{"n_kv_head": 1, "vocab_size": 32000, "norm_eps": 1e-05, "parallel_block": true, "init_std_o": 0.0, "optimizer": "muon_variant", "lr_head": 0.00564, "batch_tokens": 131072}
Each number is 500 + 25 x the weight over the matrix's rms, rounded and kept within 0 to 999. Layers, rows and columns count from 0. Numbers have three digits each.

# layer 4 MLP down, 512x1536, rms 0.0545, rows 210-309, columns 256-319
479511447496536505540539504493472520538543485485519507510516497482490442508507508543527502521524518495503483484501447493492494463512482480480475445467535504491503467504515529458512518548522485
494451493543460493489499535504464493505522470488524452509462541483476462553532511515483488511459519511487486495486512501491475494515513502552480490516463510460523524500498500475511486468501504
471495511493464463466496480538516491486518484517500474483499492460514510536496501497501465515516582512501466541516453471467472531485502505530516512543494499430514493505506527490516524467487501
493534469480522515479524446508533510479517497517466497519452506514437450509550436484505466488538480489503486455505551497500549502443473522542487507474436482535475484469504479480530476488477524
506530538514538492523506510512514502482538510505498477465521537476514492471473493535491478513479498521512483504458491492466496503530535482534544494505493514529495490521504479514493509468459480
499486521516496517481535538506506512496501507489457467481516482487507538525500517499511484534517517521485500487527544510487519497504507545484473541496501496465511498478476519495440465513503498
507472509501474485450504517505516521529529502459510527479492468508507499503476498446476480508514493507496513486489539500504492506499548487465498519510480520529515549518513521482520517498484544
484492498511500486516479518461516491526504499514487510530431514470490512525501473477494503514425507491502517507505537518499485516525504518497497487539525468487535517486496500534473539498495508
525532506519499516504548494510537524527530492504492554532515478515515501517494445472527547535488500472473496496489500504491506501486514501498541494513500447464559530531468501527548454517486491
471527512492515506516481502507514477469488517477490461490490493537501482439510533503515526534510489488508515476506502498513500515498481493535523478525504503534497514535512444529545440495455484
507466540512469458477523552494529540529519516478461516496529500522453485498475498501489516510493509502494510522476489511521488480545508507547523491517471467508505495505476474496473475538517475
503494507476489483502487475495466504498486487480500502532473487489485483521482507541535467508497488531472514506508535521512536472467503496484480461507516488527485459474471479509505493508497493
478504499466472513500494575492507519504479498483485521511545485482480498516489480521508495454495528500478469458554493484462459472488533533516502491523471548530514517525469523499489481532498497
518533512514508533544526495527481473483453506479472501492491481505523501498486493512484525472536441523510499560518491519512502473501536505469477535486478556488499472516479527472495491527496554
464503512480530506524521516528444487501472500518459498531493494463496511473530494488473482487514508535550513488479479503501508554522496511449446522472489541508501461520483504507449477497547532
515487531490493518506478489445515500501494458509494515508510511526505479500527550521532460470506537483544483491536532519492499502516539503540466497519515495454520461478473500495513499467481513
483533518476481486525493510473509489502473492520486509519502497472492478543488503517547550490511534490485492537504513517490531529510506489513510537505510551513498497507530504515465520516527516
510518522534505505497497515518482491449508503532511508484512479496507479543489489532478478504504465489472494474479510512501509515500544501497479453551523539517523506499510535548530503505484516
511481511483515488505522531548524490494545470428505490546509513525488486481503512507478468496465508514473490496512535506503526483482507465482475515507483487513471545513487500486523485492527484
510467500511542464478517516480512480487575467473506496502496535493499468484481478505482481483556540484512549504498506519530511509511497443545506472461478494506486504460505487470509539486514476
522484484476512500514501520496489473475502501485524493499502486503435468491474500493453472486478519508508581448478485520511476496492517493469549474459507497484488522487461473521506525473476475
451501528510507531509515494484487498452510491485487525468482543527488526516488503492507463519496516516519521442549506508499509486532478514504487532462500473487477481511491484504519520514510526
493509506530477498506507510486516545467491468505476486523486522481472447478515535527518520485487511551493533486522498460533512500509492481499478512442470500526548494504530484491556503524506520
506488549475526492478551488534513437532513485485462466479543519531520574471481504505552511460538472492447524510511511476481536517493464498552485509516485543513489518525543503517462502474540554
533510479460520554542498510518488495501463492509503492510510487504458556514542481499509497503527522502489508538485469496454531515493518518500505472496506492477549438470508502506491496524521497
495472552473496491470446468505488570502508477493501484478465503455495485479518504469605532489471521515488538460535520524501513486441490499508503483483497507476467506485527502476462471506510514
533519505509453494498463504543512474485437515528479499503538431509454545522477445505502500489522521472455488498481488478480465485425517537533518513514490501523519521495489493478548479467520505
480499550480449509525466504477498480490476500460500497523538531503516475503502470505461476521502537482500504458495540553516505498501469479484530527489455506511544486478475517477481541494536506
502502516489492489501523532498506508490474502496537493554525540530556495492490454431507464519500498496515505499495494523496506523483476496467498528473479504482472518507458474476541503518513512
464503480505531499469506485548474551533538516506502510524522507508491466455508504534507515532503477541483514465491477491506526482514522480496441488463511511504516498539523504516508476548511499
532481540516506518453500543488511499502503546481509512525475491461496513509528483491502472494508558521471533452538495544537485535492494536519534491489494488514519500490510480491526517458490472
488475512509479512474487472467482488551497487527480534472524489504546503457531481518507517509544529521507515525483484497504508499550512537508520526485512521466473492468463487490469476507488503
489520482501490494533473457500507504495464496479490514534510494470515456447522494488510466502481485496554515473494493498470511510512483546476518497532502485469528480468503500528497494505485472
502487482471460481499514511477473507469497519467467538504477492541508534474492461508512488492496510489525534570509501477414498467502518506500502521526481448499525478496499493460497543481497515
494491525520520488506489452459487483521510517504541481537528505466495514486471504462480525488469512489460532488507497506509486456487484524461492520483497536492522496512486504459486507502548498
508537508484506461480520479480508503489513510481513523524452554527505507512484491551508533498516525499505487482496509486499529483521512501505530447511468520468496514540513483500481513464490496
454467512513461526555460537444502541518490537519510506482448466494535501520515501489464494477485527534524504490540506483497508505555516501481544450512543500514474486482529524493568500544463480
473475512445521519509492472460543484532501484495537484501458506503503524469525535511528516486487527523520473498479460483518468506452461504521453525458494456558474492498517490515445482551509471
502577467555522489545488518503517482544520524514492509538511460512483482482539496519504467510498509479499462467521526514552534543524493493471483460491512466508514490499497520477465495525487502
523471489514502516478512476510446538486520528507508473478515508516467486496504505447509483500500520455464499481536462464491473502506521467530521470525520505524501483517464500485527482510497507
491512546498536523503521500512466487498537443498471533465525477460470521476511501519524499447525469537507475471457543522481482455454489495499512548495509440443464467517465547504544486491514517
507494493518480500513445501518522520496514489494500515493471468514512526438515486508541515474499514482493488471512502499536511494473545466463524497521518542522555466494501517474499525455531512
527459485503509492473513483475511465509493508494509518520474500506475451490479506506471458531466487489539498465498524520481513473459540502513575499505532493469538507497476500470524482511463485
484467511469476501489521501498486509503534451505517515494476497482475495484490498514477535509501526485533511504471506463507512522494469498483520507502476517481493500486465521497534530498467470
498449496525510539511515481547493538523529503537513547499495483511511508514473516526509476513523516462478518531493496504539478520490495505464517483508482472518505520499473517508510550482511515
510504559528471484529473507461476499522519550522476508516489464524472480499543493485536520447492449478492517485496552533517518568497450516503495513524551495524517492500467518463470491473543512
446488496457517476507504521547451461504509507535511512444489533536487505507477458471468490488503452533508498467477511471529518504471496467436493515536514477485516509446508484486517452501482538
474508490521505537514476544436512506478521504530475450488495500531466529501501457545471502507479499454515524475542496515501533508460529492503489534508521452534480478486521474494503513505483497
499476516475480493468488501488498500449483502468500476532523496528475509484538479514488462523460454474527496465477521477504523536480504460504470480535467533476496528532504461534548465459496476
514489531477518540510479527507477495536479482523503533548548492468498439512537470475472534530511476500493478476523488477481480505519467513507504536495456510489482489540492528553518501464499541
497522456500497508505500532530474462487515497509468521486473501476507526510550491448502480511475505545504506483504490544497519423544535494438469543513512548504462458488510521480489471474474459
506472530480565504471493483501526507494496493447478515467460506454478515517469520482549522480466518489477485478537482475471479492530512492486509488515523456517522525505435530476480450509527521
475522508517463514468496448519518474539515520495509529511511475482518464537478513470499483512479532524508511485503499496530503500473523487466496517442486501506517485539518484490514491519503527
514524523517502492511511524501496502464523493476510566494493519527476519532515556475506471473542484450474484468485491521505468504495464536504475494482478486478519536518456477507521515550504504
548476506502503509486488570509515482475459513525471449492496524508489531491540546492498489532527490504522488512487493483526512528494468515459499505463510515509472528509477515504514491473508515
529492524508476517508505479484539441513523471489489466495498494494527505490518535501482485463503538502467501508540499514530540478452458502444520506511524549545476468531493498482535526467471503
486461515514501532536504506498476563460442478461507476458456518507517554529489545481493507486528528472526485516498502510493521501522482517460483531467539470489485472534460515487505510522453494
512505494516480556501452477514492451508513482449530504468488508492490479545521502528481463514464500513488469512499489482509484511504541484540498515507507525508524493510499502474468507491523498
483521491559522500488498518473506480498489491478527550504509546505491474499520517485487460503481502505516454489525489490531510470503514481510499511473514503483485523459499513504522523522532544
502553475508457529523491524492511528521462557503493479463548503541480465532493548521509533516484522439525471500466526482492485523556480503465516553524490524479497505547522499513517524516562491
510528495470527480463483482484527483455502492486530531543505488538506520506489505499512488543479471462510480515533525524484454497541519477502496472480466497497471479502554533487518479489487517
474536529454393477533473524444495605484500522506527502480492507440432505457526531427529503557343555494559528459466481519487464418502515456490487483340557447518521501539461525543425435513423473
494505528443423517502514518558492480522494484461460486510486491478521486505506454442504474452497439470488504505495486509484492462517511518519493488481465506493508512532484529484481487488510506
518473501510487511493524530527508496487499494570509480528498529514486475504499517506461479518463490553506484535520487545527506464485481506513504477526467463474491502463485524483499505487490484
487534504497546510490530528502443495483513496514509491495523516500510488511484485518497507517491514526480487506505490513507492517488494500453470498518460513522486495479536497465489469536506542
499520556499528507523516504477526509493516493470492460520486516520500502496493495504498434487518513473480476492495463488485524481529483488479525533538516464456506481502511521490457510494501532
513509533491491494526511496464488519540443526519465521480432550489472538537530531456535516506507468508462471520491528512470484510486461473532474493535484485518489496533502496500531516466465502
476508539535503484509508465477502472491501484500511507528520482505488465454500493514508508522495518515499509495479466493497517526520566529493486493513506479526499513550508473521519515470502472
488484552516499495484517484516478489507469538525534490546528520485530495479500505498498531498542496530476470516448489492528482458484515526505484513520488537508490543519475531452489490486499503
507538533509482483522518481498490470501510425536469498481541496492488497507523501493492497530539519510487496511482531481521464529476477471511544532511493474502500510541502492517465486470505517
454479507515502505500536478495531489514486505517426494514493524523525465445538528490524522490518520520533476470512503496507498503484483492483468504488514539514479534453449488460507551495472504
530511511483502496494531495498508485504465554509505489487472470502524486514471494497534502484466511542486461498519486522511481524507473493497514477505498533524505509492535466487516506482501521
468488497467488509509460490524505523504479474492488513497500498434501473521524492441486538511495564551486485492548492511505502507551472460511488481474476511498499499437492509521468519544526481
549496521516494503511473503508498478498459505491469490482468464493492512522523526513544461489533537462430481506487503494491514514465499514510506521514502479517502474481467522478508475493483506
490488478489463472478450511532480500481514508460485464487509472554482505471503525537547510509529525465493526503458530528501520482477444496508485473560461542482523505535517491522462514502516531
471500522499494483525513468521460461521479549473490482540469509494482471513494501524514491489507474515525476491529455497438547487538551512531491508510509485482528497524460533498508498504481542
523458485483467475479508498510507530476466544494472465510445522492536482574464518498459476505505499522551473493494445533482514507472503502492506503483515493505521483525474508486484477500552473
477503518548442522524502524461515460507510496534504476500510530494502471512535488507503474519492495510565589477482487510496508520465491507507460497454508489515540474496497555496543514534507475
537493505492516501468500539538483521511496476473509492505479490504513512475470524466541533521464462500478528508454502492476482498511512487501516495460483480478514512480513521548516492489512522
537472516508502464481483521500532529471495492477484479539485464527474446470503534525499501500526474506547539481506499526459491490472522508453494522496518499494497431506482413467510459517495546
500457491491517466567499519499537456498506494556500506511508488527466476429517515472502477500517503532483475509498540519490544446506457520524495484547493499523532526515520503470515472477521500
470494447455520524497498493468494485548504504522515523542528461494505447488504469497481502533530514498525486457485536518492472498513489515478506476530534529507493540498473490535511482493476536
479500500501489526479473532532534522542503471468480546501514487478528500460492479513467539473510557494498523470471465488500532509522479477481556493535515523497492486524511505482514509505524491
506522461487491526481513516502543519477507475528485501506456497476534494488439488485482485523482512521529506513495511529471510523508511480513546453521549490512505505485485514503530509485496481
518515447522491501494481469519479548477486451456491481499504470542485481460513479526451514493484540435453515500521502482553511500527530456515503501501524483529554525483507478487517508508498472
520523497503525530523532497505477538498449489546528469503525485486470498511492510504559525494519500480483469558517502492456510502494461530512494512492505487494485525510533437512452497496522519
515446486497482472496518501552462541479507494534520523458543537555544507496534522521508523519526479487492472494457496499477439496522477470540474535478491509472543490494514476497503453465530515
511467475480505475496524473545516487491513482485502507502502483493470516514490517499497518515490543524524457452509486468511498493518510514489523494473508457490489531503559474521519488491545469
492492504529538473499484498524502528500520551470510504475519477426516474502492503535498441472468506493474499471503448487497501453542496509503499494495495498481485503519544456498529497484488477
486481498490504484518510467518498474551501473502514478504490485544493505466517517506496497486477524469501487470507497487473472495504507511512520500497530488513500465512527483522471530446499473
514476492491524520508484521484458502498540498512496495506549474473482471460482490467488489493493520489525467463525491490499490520545560473513510492499516523434541519486524490473490479478521485
468520538515483466503496562465496498463487479499517508479539470501507499526489504500509455505488473545537510547512496518523476463506501499520531557495488491496449498500503516487477504492506460
503510487474503502503521463508525485461460502473540532476480454499500505499501519530463555495522512485517515478535509485508458509489463494498502501456470551514471506498493475448471492507518466
460521598506501485541499470498508532502510534510526513493527513457510453475531504468501490512486498469535502442520504496453517520528486479473530517506506502511490485527480537523503470514531505
501512537484506514508518477476493440515498520493491484515512479541473445476500487493516532458505485494472531494468519505511528515531470442500520478509458513527465543471559467512493497457438476
509484524501530483499503518527474515543501472528486500514469529480493493522484453462500479495485512484505446505492468465458507509514477512524484480474500503455475485502492475471522496516503484
509458519456496562506490507540541511508488490502509494490515503453473507477496537525493543488460529506551479513473462552485504489479533509512489502498509517523544461488516496485505502501480519
508494514453499486532488508468481456496470442508483513527472511479498547497465543479503491484494503498506524532495507507466509513558523507479447489527476516492516518468456490496532472467451493
498514509467500500530513515490545473503528493503466509508547464528487533529515490538472507474493532480532523475466507511495490515526499474510507489492493482499493505503524476510540490507487467
443511438506473503490478494459521555509491523486492522477481491485478473466500547500461487524481502525506498539515547486521482431519497486466482486478517521513490499506477468458483494508470502